config = dict(
    num_hidden_layers=24,
    hidden_size=128,
    num_attention_heads=2,
    num_key_value_heads=1,
    head_dim=64,
    intermediate_size=512,
    vocab_size=3379,
    hidden_act='swiglu',
    norm='rmsnorm',
    norm_place='pre',
    norm_eps=1e-05,
    positions='rope',
    rope_theta=10000.0,
    rope_fraction=1.0,
    qk_norm=False,
    attn_scale=0.125,
    bias='none',
    tie_word_embeddings=False,
    parallel_block=True,
    init='trunc',
    init_std_qkv=0.0453,
    init_std_o=0.00653,
    init_std_up=0.0453,
    init_std_down=0.00653,
    optimizer='muon_variant',
    learning_rate=0.008,
    lr_mult_o=0.67,
    lr_mult_down=2.0,
    beta1=0.95,
    lr_head=0.00494,
    max_grad_norm=0.5,
    warmup_steps=200,
    schedule='wsd',
    decay_fraction=0.822,
    decay_shape='linear',
    final_lr_fraction=0.05,
    batch_tokens=8192,
    max_seq_len=256,
    doc_mask=False,
    z_loss=0.0001,
    train_tokens=106400000,
    max_steps=12989,
    dataset='wikipedia_en',
)
Each number is 128 + 32 x the weight over its row's rms, rounded and kept within 0 to 255. Layers, rows and columns count from 0. Numbers have three digits each. The size before them is the row's rms in percent of the matrix's.

# up: layer 14 MLP up, 512x128, rms 0.199, rows 166-172, columns 0-127
# down: layer 14 MLP down (transposed), 512x128, rms 0.191, rows 166-172, columns 0-127
# gate: layer 14 MLP gate, 512x128, rms 0.211, rows 167-173, columns 0-127
up166 096:110113175114174183103128108121139143110097175108157107103059144101080152032135154175089095137135106151119127112173146085136079160089126052110126118117107086145184139081149141118151160147110063107146179124120117187134133064104146131154092148120174166106134112109177161118142169082141122094085071194101217096111118123121118156089102127098146108141110131136158109113079119090154136149102
down166 096:150143131154169168152161106077114144126111142182136101133145169140144174085116106076171138135126143095091152146071086127170109129112129105119127153144094104124166096099146142088192102142148068063095223143130099101150154106134108149145103144254141172165138140170178152122100123097116107103092102131092141056183144128141124145104136065092142106154118136174128152108098066161124140153129
gate167 097:143108111103135135180086113109151187117156137147164151124140125111153035134166139136130115169119114126155100162157145115208145104155143118115168124133121094113111114163173120103173081129167131153128071143148106139058088125093109119139132166168149168126066119130147085126132085084118071133161123168107099109136166125120109151128160117145177118114152217150010167138089155061138144089082
up167 095:087105122121141114081142153158122129133123099151096140107096118063149119145123182131175185146113116083126115145156077157180148063166168086103131080112155165084178139069100144122169106150188110067137162147113107112105119131183116112093164160156104127117168123078161100134124140064115081189108178150103173124144091097110162113174145151080102158106182149153100181106086071141153088144097
down167 096:121122133151122101056092129137150104146081122096071057114153134152137122201133115106127083123204128110125132147173138153173123175135099151123135061125151148117179110069095165130066108132127156131124171135131101090132098105132173132058137120032103124112140111138104169164123144173150136090143127120145146020122152112109126132160172118119087075176121095150149150138175116123184123093085
gate168 089:131115128121145137113125156143144123166131186137068124082161114125158084102092150106160000132125123159154113120099145105126191107117074149113156140084115071091088105122069147093135144183145098171081155134132140141085079148087139047084163121107124124176157139122112092149153132187111170100106159102114096179184111148101110170142074112172141131106152145135136118132100195117117152107173
up168 096:120167131081089122132098170090116132084120121171191166126202160126152156163139136092167154114195091138142162151130106098169147189147136152119100135115084132110160154157116142121114138144148064178129168162083104117143107149080130161139133121098022067142115163104123062112104123150116156126169096141193173078117054168176191115115117101166135162115149132128107136121114129105114170158161
down168 098:129133111137097116160118129118173122134116087150144118146158169097192135137122138097202139097115106067159132111142165112139109091151167188136134114124077173057150143112115135133123110099142088117149139183103144168094168185107169174097133118123155124132099086103097178146098065124156170142124101159159206136101052096066143176084084143156113124088139166136174167104153213123105118084118
gate169 104:163094117166168083098128132128120126152141134074156136098130115150085160139116111111160169165160100155155115114147122106118134083136152207120135182146144146108161107139115119140103164076120111141090064130153082136099075112062067058160133192115131219125180163107097072094070118128149197155161106122096110185128106091103133178149121141093101103085179122176144145164144148149101146143138
up169 095:082087093082128155101087111166036116104103133134145142149110142135108110140099059077079109096126127119110206143127133126146127128167086137104117109153129061150135104057097171145138147142118188176181136159134141174141119141141154096187176147117157163165091128130113188161111170083127091107106123119135092115110115200176060085115120140124115127054118153103100145155082127134086100168115
down169 098:099139083132150126127144087165107067139072143104173137125131125164057120141156112160166083148091115130099098150089139140154120120178135123099091169140136136077160117076070125176123166155147137165155114151120135193133094094157131097155116193245134211148147130098066146102118139111114137099130144115122086151099126110189135134064147125102087112103154096131200164102163125128127100088142
gate170 097:140156090162118080080115158058090113152107150113144092194116033145146167120092126084177152174178152149139148109073080115109135133135074100157061144097102159110135102158108160108153113115155093134118130070105076153131143130130103111064145136156189109141094162132168112111144179124170135099127104132111129089096158134127150072101106097116129114156062157201128093157119124078110105151184
up170 099:101104141141181126225095122140111144176169141042138095157106113168115088125088164102132114122132137151160106139098150128093112145154144082192123134089136132139099158108161169121117127120159105108125146124143179181067133126042109158130120179091178093142139133139148097074080080107157179167142139048166128124119124129160107126156135090073123090129079081151127087072095156102110139142080
down170 101:091085148077129075071067106182239088114122121143119090150053102141124093132129138085127115116124114100163128123127112149107160131150107067085162140052149147142098103155150111091097121145170151194131143076172065102144173132131124185130147123134140136117141153145092108131116165092147125100102114151130117139142082147066107181054126176154110091121139123133107105112109116108151187188134
gate171 109:101134106113156128095153142095077123168149157138107126125147180088090096119154103106096110116097104136144162166129096142149166124049139076110127105081118127123187117136110140128153126165085145127103131099202131148085123142194121147200098106105104125145165150163157144017135131129121134091135086121145142156142145163149123167198135120096104147090198203089149161139089197097091086124167
up171 103:142124127124138074149130079173099123151119134090123105168155121161097187098193171203116185133079160106092134182130130138090154145163126110054120158122140145189122138119049107175159164193050124113120053128128112130153174145104125147119135121190135104089120168120163085108175103093095173099144102071109112102146154127161135126060131129160136124148097119169086094112130152118133139101112
down171 097:088114075161123129101202100137094145192104090140071130076195145154105108104141117166134142142149127132194111125109130114176159145162149102116125072127065110158124112071114184107118166133075122152190086155198048154135184154167146177104139097174132133157102111131157133110158131177154103104104117126149151136115126126190110124084162149146124109151118142119128232127111155136144127113164
gate172 111:101115130118144063142186140052131146151159141085129126159165149109142165115150170171119121070111136177143139155119095154200121155119108148101162060126170161162121056113077091083134124146154108124114071127144092152063097139132184098158147135178107126126114110111101104130151130146130205086117124140159100131125156106101186077159065193086098086163131161109135165122169092120186127133117
up172 105:139132191108116116109092088124094163150139074098129072166080081138108104135173100164086193143101133147124118099086128106132111147163135122089153113118136091181156071083146132167065106191114153162180072109159058113069142160116173151164175127123081103101150127137139129091141152180143091126137148144130123177178163138102111160176136126094064093116169107156090118146137129146067084105089
down172 096:141174134123181158101108144147078082113087166097108158171149117118107097111143153117175147146162087088086093065112121145166080139111131160105117191104114152162134172154188160102158129176141140149118128171116098162164121069070188143086090133128175108111119121143149118125143150158112112123154082134125133067171130134094106156071160076142125213150147078100153066129099048089145130113138
gate173 095:118093146115142092080198137134061099134152098121112110125098082151169154194120108130095164117116131098097081088099135091057098109127112064117118150155184130141133121136167133115086045169153084152169089165138124072081088152140123121207133152085142120166139159110171070102135134118153196139087122167116120165141089096141120106117083150151125125147106195146091147126129139112085140126193